Weights of a small GPT-style language model, trained from scratch on English Wikipedia: a variant of Muon for these matrices.
Each number is 500 + 40 x the weight over the matrix's rms, rounded and kept within 0 to 999. Layers, rows and columns count from 0. Numbers have three digits each.

# layer 2 MLP gate, 448x160, rms 0.424, rows 74-131, columns 0-79
572534526527543501511594511571504468524489559622383505496465519397480504471464552488464514534466497521479483537496466421435524509573528504502487452426480593520540479557504529469521517569479501556473449557474544545529561489467435533535499502
610508502493478571512525474490446475497550525515515521471551541506514513515499491448505445509506501473487482470467498465584484499485434506435394515511604496548435529455460532580478521503487547526524478490484438465501438503503486459522484461
510581507501506554624422566514411529481536552421467488502532510460561536456531465509475436545538489465576513529462465470596479510532541479462544606491478465504491500503498579554515469479500464517463469466531501467519510431472553481477506541
542524494515484487468592525519510477588502498433462481545464524480529533564447547499535574594518539519454510510536519443431477493506541464465492455466505506495564591540514533491552444537507485536442549490477443509537564575455495378513516476
505476487528530519514477416466534478546500497538510444445482476487507585509501475522486467477492570507524504565413500483394461446484522562543495520457463487449478530579488448512520473522437477535541470494475554468574513504482499522455538553
516557496441517450480454487557426514515489509535589499570502503504458484507485468539484444560478497468494525483509499465545531481472473525572451526486515507578490483512503480462507523524581474548506435495582473461609492558416531463433439373
543519487556522517592516534476503534531548475530529464540522500455504503410456484495425450559499500540559491555468479492486530495449508471473544460471537525499519449535505552498501498467485468418500546564553440447521494445469514533535484490
534534485496462517509537538549489463570429447488496497514493501466524541517543575490456545544531497507538524479495580468513511582445491485472513522534531506462466507500547524455566491542448503419525583494516495584572507540512458514548519559
429462516417505434542426504456564469470449498448492513478465501535523457534498509560537508490497485442465558508469535520509470486489497458549556515569461485492577495491539461540499505568538451466479514559545442508516549488523483533487481481
523508487429509558502446514487505522541546516475552493428420601561558471506522421512480539580488527437590522485485516529499496454531548439478537473509440493468510500485485505543518578521518509499437408383518434514437513507548466426509500459
534520502489445483513492489471431558527518472458452477488530503485506533471469402507532528509512549535481489554508509474516465567502573551527501536456504479478448518497503391508578459484423584472563433500483546485507451457493519443453440432
531459542520474463513466491540547524565492461533519452513536448469503457484482476533508504497485430476519453476510439443464508505486442467464463488579507499457437513447534544462531530437514483526494498498447595552427572530481502504470538453
462524503484521516495525458524536548513488589485493492519467469491518522464493502549470550518518487511464543562452585539475533474452471525510448544416459426576494494541459430526469519559540496485526520506510482467484539489438509550617522516
571559518519532487403517539477508551547515485431513534552495513486523476493535446528462490489504458524482565550497526510517528529499554486454491524582458496450501491476447546525473582513439449539506513538488442503462529560490544565424564496
498513447561490444558498514530504576478506519538522506439499511528520528492492494482423547472518533457527416474442528460475514452449570500438486437478454515618463569546493512491506545540505522532489433446528518570486453499586537530544509558
485576438502477513418534431443516486515536539395505564516499525476483572530470469563524527498568479496508541478504501494471548498476520506496506554553461506494458479463474516439498522544516473531540462524488502507567498456506546468506455436
482536439495424533467494527496474502515469486503524444490511430501538485415484483498478463533558469409534494490534479487515458484519546506487486510537469513484503463426466550515503553534488475510534523484528522466437443592502484480501436385
441446455502428503464526426502474512505473511487532509521498553476492574608509547503484506533451509497502458448489503503502555510483513532518512431494506582471528540548459497458450503520567576503505533445514538464453496448536515399581523487
494468469588482522519438470429576453459495468459486540510457471488559497534487502468545491564473506467460429519519473502516498431538430524500518546527462498452499532442510472502482537518619453552480515543460483442550503474479444450555471459
486531470468443491461550496482474439516526550513534502480473539539506503561451514420530490527493539463446481428569578510467492526510515494512485511489491452478481562448423545485489542466449467456506508473542479441483511520455518380488430492
542535493504514507462448498477458554525522490538443547456507542519497481439432430410553460561473556489502416571489489466496515443495497504531482563486590526438517512566459429511430468486528477560457542454522499480512546467500554560422488493
571505447431453568499485531513524524495535522473528468544555478463479477432552498517490559579494576503471487549489425540572409469531481522433591436513488441520567442519459550521495518472458486476453510506562448507506513436588514491526505546
542506552589512475515453498515529507503499502485497453526493545448494469541511526427537516512513526433518586510598598474468520524538480518539480516538496499536592515448498434496479602520526581508503479497523573504504502540545416504530500516
461449570462477517570489579504481473517547464518400490517570503480528526551494524450512540458480492503528475440393491403492445496541514457513425447501452501572504466490553479477555580496412434447507452528485537507449459406491468515488565461
458508485539508485500454564440471446496421552531511452414502467487444532507545527432474446515431500447521492506489478471499522477465523521389488502510544517505454474508566475383534504518575519472566496520535458589531430503439526477506510508
533539476489506544497485498511505526448509449478489538538582486549463551480493454461534550460478493480556484518451533561492466536522510461449488548486386467473487456498485539452418522489530473496469458497492449485443444435553515428473557511
498545481472543512577520486530508455464493514492447475519531532458479597546479513495520478508500500431490442537522576464563520500500483502499515587482602513473538428505574497512568502394513514565470471625526489563502498422441505437536527518
512527396428435428481495519546564588505501476513490475487501462457556523499529511482524407476499552468467482502536570518468414494516508483510459547550513479491458460429502441505466524509535507522490464462489383455484492481473457436539515497
501507460537500458515568469481561551425534510492511438502402468443427553530500450505474433479567515490488508519468462542449478536498506495417513439491441496539505445499484481518538459540487477493571494473490543506594531489476485472444475578
489525431540464493564498563483446533524567495505478434498557517405502488553555503537483528471532446487472512542564521515500489509580489458488520546539508534490505501591517466505428505558498488568535525557554503507445510531535501513527404526
463513461541513470602437520480523539471483529501522535538555506509556532499459429559469479528513512558500475442525473507529572503507500481533482510536394539567595465516506510526512591465579490542481548546503483542522472506507448509506420471
535485471537490487542494489512530528525545487498469504431539529459527500486490539531463549443496453500558507487522488438471486507467531470497535577518532495494520445519480551565543422516540528529550460473486539505495539543530571474456404465
533442459457475548479521473503502497572499462503494474453435520508520480435464556514528489489523472474497532513500541481468464531438488487479513466437449507517462484533440515504503516525515436552539496470549479505507494480480459471507436464
554525501500474533472502585490536515534565541551482487483457491500503508512440401559420457466497536509464512513459574534463476488467462559510450485525504550473534493505486538504492535459528479468465541403531545476508460509449475468529576552
567496559509431488512542458486486530515574509477548451462530481527527496519498500488572530465529521514545498511497441483459537471586454523571514534466522500534531471555499483515451479464531485501498546495506541592539485454597484411481484512
532466518474545544461524484471460554482511515536465480467499565420454531529466463485589518512517431465518498496464531423526490515501492544442568483557527556555469471495434515458468507519486508566504523452544526506477522567457538434527468564
519441553526523517500568493509529481484496506540533546532534486520536539456469522495524522496551436494539496538468512566450523561554494567494497568510550521492506521479457458378460594471492501408552545447526547492550522546503528482465488476
464497500455493524480504531488529539516559566535482507503526422466468458565491507501524517505513489416452502457500485466504400540467542590575461548544521541512392483514525516550466496484457503507577491466569514489522482488511472467480519512
517479502499456492542557449558477539518523475454523488498554552473552534486505449479498528566483517476540472457504529524489484469505557462479506506534524518536531484460433455500565514522458475527471487505507499448427570513529492514493462413
440489529507513435536484503487499548556566523490523458496516466498557527498533529511507473523502487501574553517465512576520490539503520511582459528468430467483526525463428532564466513450491550554536529490524516462473505461471527575470491516
529567524492525510547470526500487507512480489537441530456498438513534463487503455489544549544570513553495475452533498468526499491582526391503480474514538506518505521501533493544477418456519599508467493545456468462533478477600516468470500504
474505504501536505501500489492469492566526503514507455433548454494551580474452508447481515498488538432445580540445544510479467516500563475416509448392467492519455518525511488501459529470424501521445476487623411501439509531394544512561561498
488441468523477498425522535500487552476483562480468466512537465524525518475487468504523482498436402487534577527534483526546494539526498496458492529497522469491535550515553509510466489470525464504513523524546519617447494518555498506568534460
558533456461485550496569526506510506474504537487495510582404443545507474501455518545454571487466431477424486548538535485438494470458479519438494474529522490500525584533444509472417509521471528503520471539516519543523476450478520534450494496
441448529539494527450485497497541522477460429415572485526549540477503470507473506559512481524535513499490572466479496503540475463447515433527527604542488454422448528507534499373506489514504483543504549449513480496467454431552484575535581455
590487436480511521565538474563535507436495457478467446467538512518564512490454459492571474452529539525464534504534428492495462549473557564470545555444492493519593507496508492583568537464571513476478516497494451525532533518412434525500541512
518549573553538451583473528487518490515477445474516560491430513545558466521447503420482564486521501395524577483522556469513558502463495436484499511449492497486581485462450479509508481486492451489525525537564425551573507500503514495536540530
514388535504505496484522573473541524509442513561464569542457457559506475507535490472464500513509477515541517511505458451569565519524544489501506507520447474490496554500605489537512472508500542502563495566540530420461448504512611562510406505
512504516487498426500594506492542503470421448506455481530494474503544494502447513486466511450536531423544495470493569539451540526444463502503481513431504509479556520473535485524510505488504447521569501563463529513502514467525534543430523575
374454530581561550501541441505501472399510470528539385529551511472448520398516520517511560518495533531483458472504519465465574510427529424448512516471519537543501479471485550544518508525562527491596521515444517431509476551541559548522534457
445478468466441442505496489489474564427545484523505505551473422510497496501486503518486533443488518533487542573511441524489393504446497461624550479505485466520513389489524506524541625498504565510542515542510487485484515569433504459438532503
535562486489534541499428519478455582548463491410502433491554483498504526503500525550459484548513450446545522534406542572454518443521514487492510503439605506548468487499510510506513426470519434429544428515470483509446570492436520525452505452
510501448543457435441486555565543541492531497463499511513542462517506473516473502527531471487549553564449521540473522538535522498491539533577479493542491465483517532501452493470504537558525527496521496555544507538518526488508484477442519533
549441489489506573530539457514450456510465482513504498441487469443574557480495495503505553555478540515480562524478519564518542475409487436489508530499470490491457480533509379508487433428484573519580493523504471484549512452533418534536465438
616465556517478551578495454461431449465520531440467474501438436449513563541516511454476449381500505457541552489417500501517428529534535464560479546537507486513476468417482480490506527414503550498529481475489531520502432493473519440517556502
524477434485488554449491472507562439525513462460523563519489551489526513522489521403450547529482515443446455518483525465565450476543504449545476470551527543606501620495484506447514502450549497587510532499567546561484528494538570499561433499
474493430479492530485511474503522509531533493484482405517522468492528458465473453534492452477489459537445516554500553569514579513479429505484438561519493449539577473536479478456495556471477430440536579439548490491458525530466534525527501538
501560510435507481484493534460537465559459466484625475475514544559523512540517505544469441565497546457475533470492517577431537583435522454510501538510495537487452499564533529469553544600446434460556530532510547512499412492494559475541535519
# layer 2 MLP up, 448x160, rms 0.44, rows 74-131, columns 0-79
482422459478467515539518462531492475447534523458541521472452474529517449534494483498551551463472556562425446623497455557506534497520493453497456530546504475500477464527466480497511431443595509539502466517547516497504502511514585562495577523
480522570545526529426488522510527503424462517476435513474494456533433519508472495476471479476520524506479528506554575497525503536538526527572572480438470530504519422536527389531608525438544460470508567495512418476556518462515532469478531518
576376489453434428582491549566434438530459443428505468470515581543528522510498513520529513489425517472554498515502430496473496502487491421532518492409490467494563477543462506475504499466551515459578566424479527399494500474501533528523519417
502532495517480484483513505466483527532547520522532494530548485506468468507496523529420553554537472466499485501537492485565466517497498586475467433512560523437598456488462487527519561521448440469382519457496501532498500507509499471500548481
500507524452508556516522448476429503542471448510528471437506493484463443538437521534466587492452526593567467468501580566468511560503486478451620466550461450504509432512507518542558471553464464477549539524421517500481512569539482456493565554
504529439503515471530522498470560549536498506503515473546523621500495503551506483470483519465509489552567445550470519485449447499491625496480537526483477547404532519419557589451523460458498540514457550499506531441369582476547571496501512523
511486581520452403574510558509468467518583418494527486464501545545508425467446494475445471539472570474478431585549440463516563594455513448477559463462468602468453511570518489512483512547474470479495487519522442446474491470448509388489516452
528472556512538527491464471443512483481557538498500577438483452546397533495533428508519462504539494493494550436504475466535479476553478540484413537495496567566535497536450551528430534488566487619460506413483607426459596474461498510466583506
530614486608502421518448515462487491534483497489481503519554503489498486436432498523503522529472572517523496487517432506448513508537453590520485461495531515535495569552447535495530541430442472560439489526448519469429542434494536500547440469
521494554394505570475443446568492479492472539492501467496556494510487525465559483613536517421526484555430505454468503556558493525544484499551538454479538511476503445510486489555507564543530578511373486442506508477496456553479556393484507517
474439451409535504523550455473550497473488555501594552541502512478502478595523528455522491562494515494546486404490502577536525446502448466532513486519531495452493507474509538465454513485517510533480562479495503473511601411506458561468554478
549432528542478515471511514506531511507516531465454496493514478533491521546563613511514450531537557487529524470469455513537479524525489538476545453420450477518569434459425462539515462535510470506483501457457498482512418469500467572489503478
513529476535538493497491485512549564517491586469505564501456476532489486523525478517541504505485441480510480558438546538473480502434486537537544547489432468472476518549473443521489529554555497492533510504475465481463460455463478574553572491
543442501579489458495452515447592524529456474507483539552515470495564525488543490539456433477444444461505515534472501543464564479540497504516531520509512468481426551496485542525495528514446529514557504480508556479508518552429574587463545494
470527498475514482452474484440537507513474521360502467437520563463486596556411567410561566515542476548515500542483427477492536495514448535554512489491511507491494474461483444426538478568456472496517402491494542499505437471489491578517540505
503454523515610452476495571489514477484512494480429510507464540513568473443506504523547500485563453437456478532493468467538549495526522451501502496443521525501527498507537511513589508396475519506500458459477499461518549475507524564506440549
505589475551563532616548463519519547433515508545505509497470402560441558498471509470522566487447513499492502526560510529498536401489480445483489426475507501515486551481577498460463504466585588464463526496507491458457486517466491547466499497
430535520494524477473506522449509414525529543516479428523518458465528511516496449501476470505501414497519480498451532459524534497501475493505407548562537496445563496503517478518479544482487472473442469522506503478570563494486604502537563523
522407542502494559493562484475530567536556498503498467521431414487490482541511513499520422533511495465489457486513454500535531395507476478474478480551561579487465520454473438456529530537558533498460511476524468494532537490467465462457500434
498495541540491519425495462434440479506495542489440491541490459502489450561472588485529541556481491512419458430533530477433497463490557454460468480449475502460453541518453500484495517503516503457521455550554481432517506421448506467525542482
504556460438493478496434506455471380515529469480503576536527481485473425465475468426534545505450493483533459555498461500475467507526519478552489530511537464409520469489531484490464480496542449518523548497548486466538474549448559501455519487
488555595496561493461479457518486479557434447539483548500521493413581495553434530537516512601518466496468550466524533486479551551460534431534428529607452529498513521553486459499565513491557455456506490498454501558538496500570482475540482457
547502530535495499515480487543520514475437400442545470525542474435461488516402548396477511499514556464503522521541553469531547501485478466503471465571444448571505524508475443484498543461572526518495484461511547448462490541536573506482504564
532510511592464492489469427478533513519449529499651459419402477404481458406479468488490470519516531408488588528551518539446585502542498424537494566485520519505538534540426523489539409511550588552489548509484468475498587554451582505445476547
456541495526489543507439466494534493440464518481483548593507512503493471507438440613503516496430467513538511455556470499472504509525452539512525405443516563538517536445481550576418486432467522480551562496523511483454458549478471460529498531
499473492523443471471474481541442580501445506479453462486518556461466395533537496531536408460552472540463506444520478488411509462519523496521552567480532531518515497542533547549530477507459552579560512516573517498639502514479452561488453615
504474480471530453495576525448530462504484504525532431451548495520471528509450440457500468484414485482482396552532497471586553466523508525475491493485517449437497472470534460495544509517462530528497419606531504580525500484489539505474569564
469519496548505446462415518521532568531518478468470479524504500500506469430490538504479506452503468480492568480536527574548476568500542503495498489483469503453533511561496525429427495539491487443481455536434479459551476464502487480517502513
487539537530436540540517568429510527579550518550492466516446494538493494485470491481619494469498463512556507502482546508494473577554458508500454482538493494533474521508452546459492474496480517478520542446505559438490442495518431445527528459
507495454487545537485449501498518543478508527549458523543522485515522468459494514458498462512467498454567451502549443497464568415532493485476480492517495523435537508420444452492507481455547557464457405498553507582495483476585403494468508488
446566520538534502590447482541509550495467495488491460543540569511592508475530486539423476557445505495503441488464473512517535472535507505464497506523468501562577554560444519501503569437549564489483515519520505520495502474522456498533476430
515550489516543452489511496514506512530530527471503525516562545459498500508417463488497458594464519478472460539600474558512439520511450473423485456530460493487489471531514469478514493507526538526505517506448578435440526531463473506548524537
543489481449483502539521405515473543454552476550447469467497503575473531492481509515486495471529484467524506478457531463430497536523470451521513470495397478533505443559522485550512490566563482544490507486538513573491486470438447516486470487
504497532448453503447524439445521567566547540497410443496472440443499499489502474454478504605455556562430545442491576504541562482524469441489491522527467538462482489441414517564440487526468489411496512489526492463608445514505459516504469441
581475559480521540528545483492466534495522485520533568555516503563542484462515493430493594477493551495567541516529446444494521469575523510555502549511516511559507482535483494446495490457469446495450480499484484536522515526501480409432478522
487481545469567541489454460523506476461486550403521521496433459539592553554498457532472484526497559427461507478506436482419533478465599461507479515571416458446514456497471546565514461532445366453493506511464516516402450517466533485534502571
461596474502487495441424522438454496506511508437434443499507554394468449527486459486476509425465519500497469511538537425537459433428531472485484419472431449554462483496490513530485472522548430560509493590490486520516501426509513553536533502
480553495479499541509528454446501586505489509487466480513457490470634457505419465428493512485522517498560545520514455523590498476554525412474494525519476579519481515469442572523482442447483590536419556500518449487466439450581533561476494469
536534517479478547545561500577460515508444488524492547543498560568472478453569546465440501478538630449577440488436469489457456476521509402559493542471500420512617553498526525512554454491463577554551473522587493427468399527505541501503484497
488503503534478531482521461490489474469549496452501483541518527488568474471463463488489497560553487466433411508507485509487524553498530499461487556553522476405538448486535497440473510569489524471517554440480504473508554514523465563529543477
438445539520423466432464483535476552493504489450562445426537477465477553499504561522437480483483491538477519480565530464481547475475518508482515431476547440446478514500547518538507560481480584555486527473538476480473503529562574546551529559
530462503477496493504585493545484458568495511543508496447490498513465571540520549525518558469460499464538489499431641488490461497544462478441427479449513469556490492499477463484487580509456517452487467504552423495495498508476529517552533519
494521429461486529488485493514504500437459533573463539502485445419455498595443532448598444466482463426516540462474425509523536480413511532446529533502534523489508491502506492497511519488546515516581494514456532506534508524504524521549538459
564486483491493501558479557503515441486527496485475518464542528496468485494510431527539415550501524476556534495531595473536427459547517514474541551535524513499504539512568436479522463483490541456470464477484467482529584434512469511493622495
596524501511504536530532469468445487655535526524498519453452459422494545443463560441542485507501495480470480484457476522522509561518471528473547541529529479577446521502496490521462517513460413507501453551514489518517508468450532502441524498
471479528493506510450491527557445423490494461453456553561417461476458489492459567473527504549429579542512424464499580438528437472461514539456497521473529529441487494505485533483495489504449563486571463542528584462507486590525579434453465521
456483529512497442539501520511533531520488462462552549492524493501511521521481525529513445473525464465591528514538455519553535360459464524516474538454509458477512449439474461547538511448510564565478536533538465598482465450523525541512525522
519460435489496468499533459519510445434557495464527505476499434494519464507559586508519485554479458548533461519487496551465548447531478484541477609511519517549534489493522512544445493430497542547556580563509452544519497534515480479514554475
492518416516481507478507501496432552462477530514470474478535503578478460463493492553541516557441576530453486525505450449523480449459575564518526565535455567559478462530495501467507470478485517590507515475517479487524456486413508521554491504
382500491550523518495510496583462499447470440470553408561489501537480502489545583563514574597493603581545472479481506507455475489440500459421455507445507388559502442483424462577507530553595515543578552459483491460547516491487541461556496480
496442438518533503444561507508487374592517571461474532499498493487549485516481482520530551520509494515461472459512520515518534544529510507452498510442515576511492547511489499543449459440475447402448474405493481503514498410520524537584542522
544505548529521480478542465542482590499500552494521559485517533533519541545555465479439487502485504488444492528512467565529500518602537466518527489508505539452454485497417482448487535533567529543524453445515461494567416531455547458487450532
442465534467534561502522480382444549513454452505513476492483531417467432507498481486506544524450496485546520453531473486447508474485498479493523498444505498517486464504510539427505501478485484487522510501485541481483495434504539515538487478
424525489465497542503469450525500484503482392469504456499538486478455486460517519527582510475530452529527523483568508507543433608514500495478551470523476538498479489530507424448518499579430566430510493514489487551440512444520456510546418573
554528538501572501495539537493471478478559503542479522507478475473544475495413524480507498425494481456495455477443505525568526535561492417441477523546429501450483539480510549481564504523519548471532511411587565465496498547482457540491488490
552494519492516530492510459498482548488508548493494456483519467536450532457493520548503503496530499512467558503482425539453550530482475479491465553445423458484469431529551548450411477468456479491518493474503451431510497515478425570502526511
516521431441496581521505514497492479540532540482498433499593510486525491487494470488424507488521475545482529530543538587524522545563478472505468452518504506536531477498482550500537586546499450526545535503550497498519425630481464551522499525
460409561530523514512499528456481528536442482405541481485498467509514506519524537549477557487440503533521474494532486458561457511462468511495522458518502421432515489442477476427519475481499529497514498550530441534515538497468523497552538507
# layer 2 MLP down (transposed), 448x160, rms 0.295, rows 74-130, columns 0-79
536574449493486490484471511528521472483482493425503540515508513498470451494480491472449542467458449506520493535537474510448520503518498504489514519457537535464468508591505521547502542517558533578532440482492500469505471467445478409515496507
476515544501518526449541529528477526460477514565500444470496508523444482528448512556560496454528479423485501485527471479541467480583490519539480526547475457468486499546549492520495529501548482467525461493566454393512498441578436486502507435
488484543452534502520479508511513526493493470484473492548497472457525501518534487554464501498503389498482527567473505510563559519491554494550511585479506471424488497435529560465581476559466413552555438509466430539518496487561564526551395566
525473496457534507499458508507528537513544521506549488546468446554472513463541496570471501494545518525513514525475551498553476542471458521531435458515520478561536453449550550488478513503473484532397524527517483491524511514527486484483489430
511571434553511488491511548518496571463468503540548440540457533498477410487567521433425542498523537490513435457535516488433502408516500564536464548477487389508507545548516433484509533478455557481478498505526409519523454512493479505574437540
537438423453466482533552471508511536577575551551507529484444519524556517466487554422511491560475489545512510529415532492513487459562533437449489453442478497475510521478544448488528475490549564474500556502506539512424497537490485473529491504
530536444492510482466542553578529441527418499639460476586489549588456493489521499591504527565477499502571564505511508528583509461546554522551506499542501521551459444501583511520509450469472464533540560399551481537514476511462523491464551536
545483580526483552588498520548500523430528557506515569513401450518485442509482388517509507531528531499481561482553481506522518468551558458471412538443553522555567533473479500401495500532489503491536431515473545440509603489414520462484477466
516586467520478504553507532550521489489495475521454547470493463528492509460524574528542505543456533463502460463476520515518415528562565531493529521548496492460540442444527440566475471522523472558456523466573535488462521532452582561437505443
479430513470536568579469514545429496498476549527538530512457455469509554484515520585586478469459519606556468498519513520515501448534582501472503482452512504457540435490564446503507573523492492511441480469463507481577543406486466515472417477
557534509489515531459495544497512482463513508479561550503554450512488504482493488537469498511501493509558558433496494509543515493536584443469481428455478580426573569488513503525450584511576519479386512514553464435465542467510486550496490506
575501516517482511379501480515527471503481467451465472512540504489491478469437587481535473528484479472488582547492538500508455508531537493516498533512557484520488531443511465500546509468555512548509437503436549517472419556495420462429516491
519502509482532521443437582532449493578456502575518438481418548489501489515531457495528500563473498522411543586519578474445530509406542516531418463506557482529435551522488529493468469438426503531569473518494471514512531546462406472482512484
494514478514542500549497490460477517509481536505574473489571450446555545553479491439543470465478515525507521530497492511498485516458506445445448456469517522461454537556509462502495511454501558492498513475512416494497521575490507590516518534
532465415496526504510455519569519493519491535525527512547490494517543572457509469467540443465487514551447568574430494556475427532610477556551480550477511479491507544469460475523556503476485548530521503475482516463517487524523500507530433506
535533525520519512482562502475529452564491537495500453517474532505527533501489466613457516403565489509456466531512602500509561525487451486536543533466495431496554484546558475500525506567500564548499532510525479523491465510495430527505500527
525488398548529528492495518484523565443522572538475552487504451491503445535553437453453522541459521562473473532552434506518567546468519536524498510466478478466624530459529543508450484525599453546544422509538519571448511520553439509517568492
498554452480469532531468497474527459527503490603530443463510487509424504526554446493490566518493467512516477489410456514457517513526501504508516572541511422474498499502534501558379534582471554529435458482491523482542471486462514425521482505
471521534528594510509483454471476505523550555454482560486462496396488470534473414492461532474512512528509514470507512555484496465483505499538482537539504458447533495472508547552511470513488481463570510579525447495431460497478507465493509483
412562464460516542524536470432486517494493465517489510511499496606459502548490501496515460490521568469497546492478539528459535495533523544445472488563478451503421482580407586421481473536501485454532554477477452488568521530480457468527553480
486485517451503479476547484581447472565560536488447509528434492545438530495487543488505503560484525529471475578454497589579491545467513537541447515573569455515471568532512443540513519485484473520500576521400476465506513488477506535475531496
472530493434498583512505517545511522529456496463457508560394481474546508544485469606458458495517526520508490481444505541541420529477521521496492570546467535576521555564468493486485480612493538520441491557475511513490545510545480492531522473
394487453495456523494493498499531476481465494537554447578501507444511456546524485481575484538506488493475501506493472461539492532496476523584478480465549439527441487436510459482492419501521497507486442512480523450501559554460470476511467466
410464430534465397522535585467622542531479499516525453488513559518543499454423443566447565509529521481529524507520490477516511457558525515464576524537480576491500506496552478586542449514493435559510413527469555459431529519481478471482456562
565596372478509519510462487568445590523570512468576532618493527531530443461475447591498602606533462517494537441454444494543525499516428515539469532491428540526543528501453554480480520505500469541520517511483551504454505564521440469513553535
573537417549506489489483462537489527506474502440492444571497471510503475517481443531503478458529531513492528520487565544480504548510532599471607562595470518444499453520545534510535593501603503507514565470597548455498471530610537526505540501
488566557458518476504524426475517455542547493503569541571354496482460450523474454567510499483429516460441439504482469505503492490495557504494456489578490462502495472499483471473470494519497481474468419534419515552501495507552496467418535546
492521484464538523542480542484512460475431523481538435479509454530504533441544516487472505446484568568445547489490508547471475508463474533541479526529476439530476474499499442617531510480510507453480460504464496519523517561519546485468442506
558463494480523522465489528548543497462522542532500452491481535461451534471494466463497551525540565519552466494544436597459477431455512545507543536504494518466418414410541524458528519518556611496540523503503398495472497590452537504539471504
500463524467435553467529443603478486487462508556390567570470467498535469489490496503470498538483567509525489470492429502532537504483486500482551513453473515537551542431520551544533485507468484446517489424529529492527484519438515497447537557
456508477493549451522537459486540491507411521498473474434569475568544500477531551524469493498445487488547470505517412510551437478469542519564497460487441502536487515541448433487451436552483507416501561526396442524501530481502465543505471491
427453565478508574535576514541553523566464548465501455487453498536539544522527439499505505452487470466540356504416507533469521458499477521521485535423487496528503544495541467511505455499441538529499444539551546462526528482481464494566519496
466492539537584504543490491449578494465501498556505508488487467517487525507540539487540437476523472450519550451482556542509492489523473514512508498568499451501552514456477509562483472512519459484561527485489565553476502500469421539546503398
510526433556468541530513452518591440462527517483536428450486548597460525463502448415511469525521497500510468536457508487517511525513562481523490473542466482486490488546520542474452494487491518441470519468487521554502549549532507493588521480
598487512419589481518506490503445536546571479538525509541459521512471531459562583518582461438470494441526529499492458511503529457540526491553472507600458531520525442598421496525534469527508537518455533525428577499523499584536548491490478405
449499560495494477490514413529534491454515541511506539464469460518523428497539499477414484482532567430458551510555516530452552522526445498424533569456474512457492577487483427537518557502508474578566406515531544498527527501515417488388542454
503526489588441530480441522509488472479539487487518488476534469500473475463479454517431469515462510511557482524515438542481500478456460441498601438424505489500519507546541442577463520556515440525492451501475457479542503458397495477465475533
518476524560512469477489477546532535492423537463548505537494562459591499489504527460430482479514476523543504493537485535539511479548435539537529518494459534461480528501518476482518471502530488503494518505473575514501439500391428514563513543
532494562468473532500467575483483466427459449539490456492545466522468481439502461510434470487471505547516510471518525441552543562462538489516465522564556499517544510482542528474491486493524443466455486475495543496471459411535486443525446513
548532452538443510548436483579465494490525486506486447467526496500436469496537544480457510460508494487494476491487472463471423551543551472490483493536468546552512455500478530549491535489537428476525526516440486500439448505509499388429438469
481523517542492468488477485527473434511562547453503495522584480503445529546453532489452544527492465453518434411498545459438552542515475486482565444421548504457445495467502464476504508527504477513401523467527457476539599479510532528529540473
540456542569462506460493475482496568471501475591567483538451512513593617515532463510475510487499528511514529561503528472464505516497525515469462447445451538544484520522466457462447547528452552438500533504571483494486482499548441500509547538
561571533506482449522465567466534483530506464510516565503460473531435527459520514535512534514549492523517536459568581489448484484485485550458455535507516483496434500526512486498501487484460500536502456508464441443546503577518550433537508619
528482536512483476505552485535530505490489538494500462525458572556514554504482535525469466479542469549514556514483563533453453447523510549553477529479509464468448524495549470480496489430513505463539388483411453575510533495546494461563544437
542489519431509514525508485558482544459574473454456540469485470535457478511427425512466475559495493547488483539510445438531522534533515531470468476484572488483501501547531438561435525505504541507484449504518425506522492464482465495458402468
527580478469514563499432473558464502529456525506507501497467494494430466461535492535490484506464528526478421483415583386577612461525447520447522524491483561427529414481472522473607562587499475514503496518537483460437540514501527398539467493
516476501487505491429465515533490480487502451505487520468419459543541448546492485507544495508544515535477535433620421586435481501468473532492464479525446450510518549537493500499454489555507469570416505521433545574544493561423494525471497528
456542501499524530479506496475613558513522504499564498559481519511498475487409537530513482514538497545585582542485519512530517416593479586414521514442465530457560481512485553485424483547465483439444512571502505542514488497495504536524443573
501472501461457508511534526540490465460442538527496491499492487524468523555476536486448548478557534474513522531475500473452506525549537457493544477519496522537559509419493515436500523481516452454435510518495536543485483533488483410505486467
479512541408575482507504495483532491446522356478474482511492488573555547412479587477503458516447613502487447521546460523501490514508475403465473439511548495572520400399555460502507472514512512517477534476486565454480494532546513523502436442
498553495504537515475542492498535484502505493489456568485526536498543487499455566475521445584503513490492547559490602482522537576540519488523592527415513504436435465496481461537505479505481537531493503489452500520538527485560460544541562565
417481462449473489423496551489576491417487489486484438553506523561462480443510473517543507474481464445534538490480468542505445476469512560477472535517500465528479497496437526500528426522497502460489455481473516495494475552528534487499535476
509440517516517484449555534479518502475475480495470428504492459462574487565400464515527491462500493522531497438522525485489501508537517505500523436519540552475529515490517498449489494456515492464536453480552470478480467481431490492487466489
466498475534461457521518464468518493454485479483566528497483472508527518485504540528502505520520439573464535477472542515528484487511544469508513540539484564449593456478503435586539420539453560453592528461492520525448453460546514473427552620
495469545478582603543529462517461455558491432511491478533485482547550502460549577467563354498499514456489461504562516500489518423426528467469459530473475548447487479501485516505520432480450528514517528488486489488496527532466450584458492451
466508513526506551512591484494545520459551546577500499511525520507458454440532461528480550568518493522583509478451477480521511500564499455563526562488445471546465472588415454513501448512488444499431482454493452445491516495483459473525482465
522472509449509517470462508466475459471504524509459522523553475540473486532468537463549430521413490461506497499523546558575519535513441506446394483498552500492539441553422490495468518477536501433428562518560496435544495569539476571541495475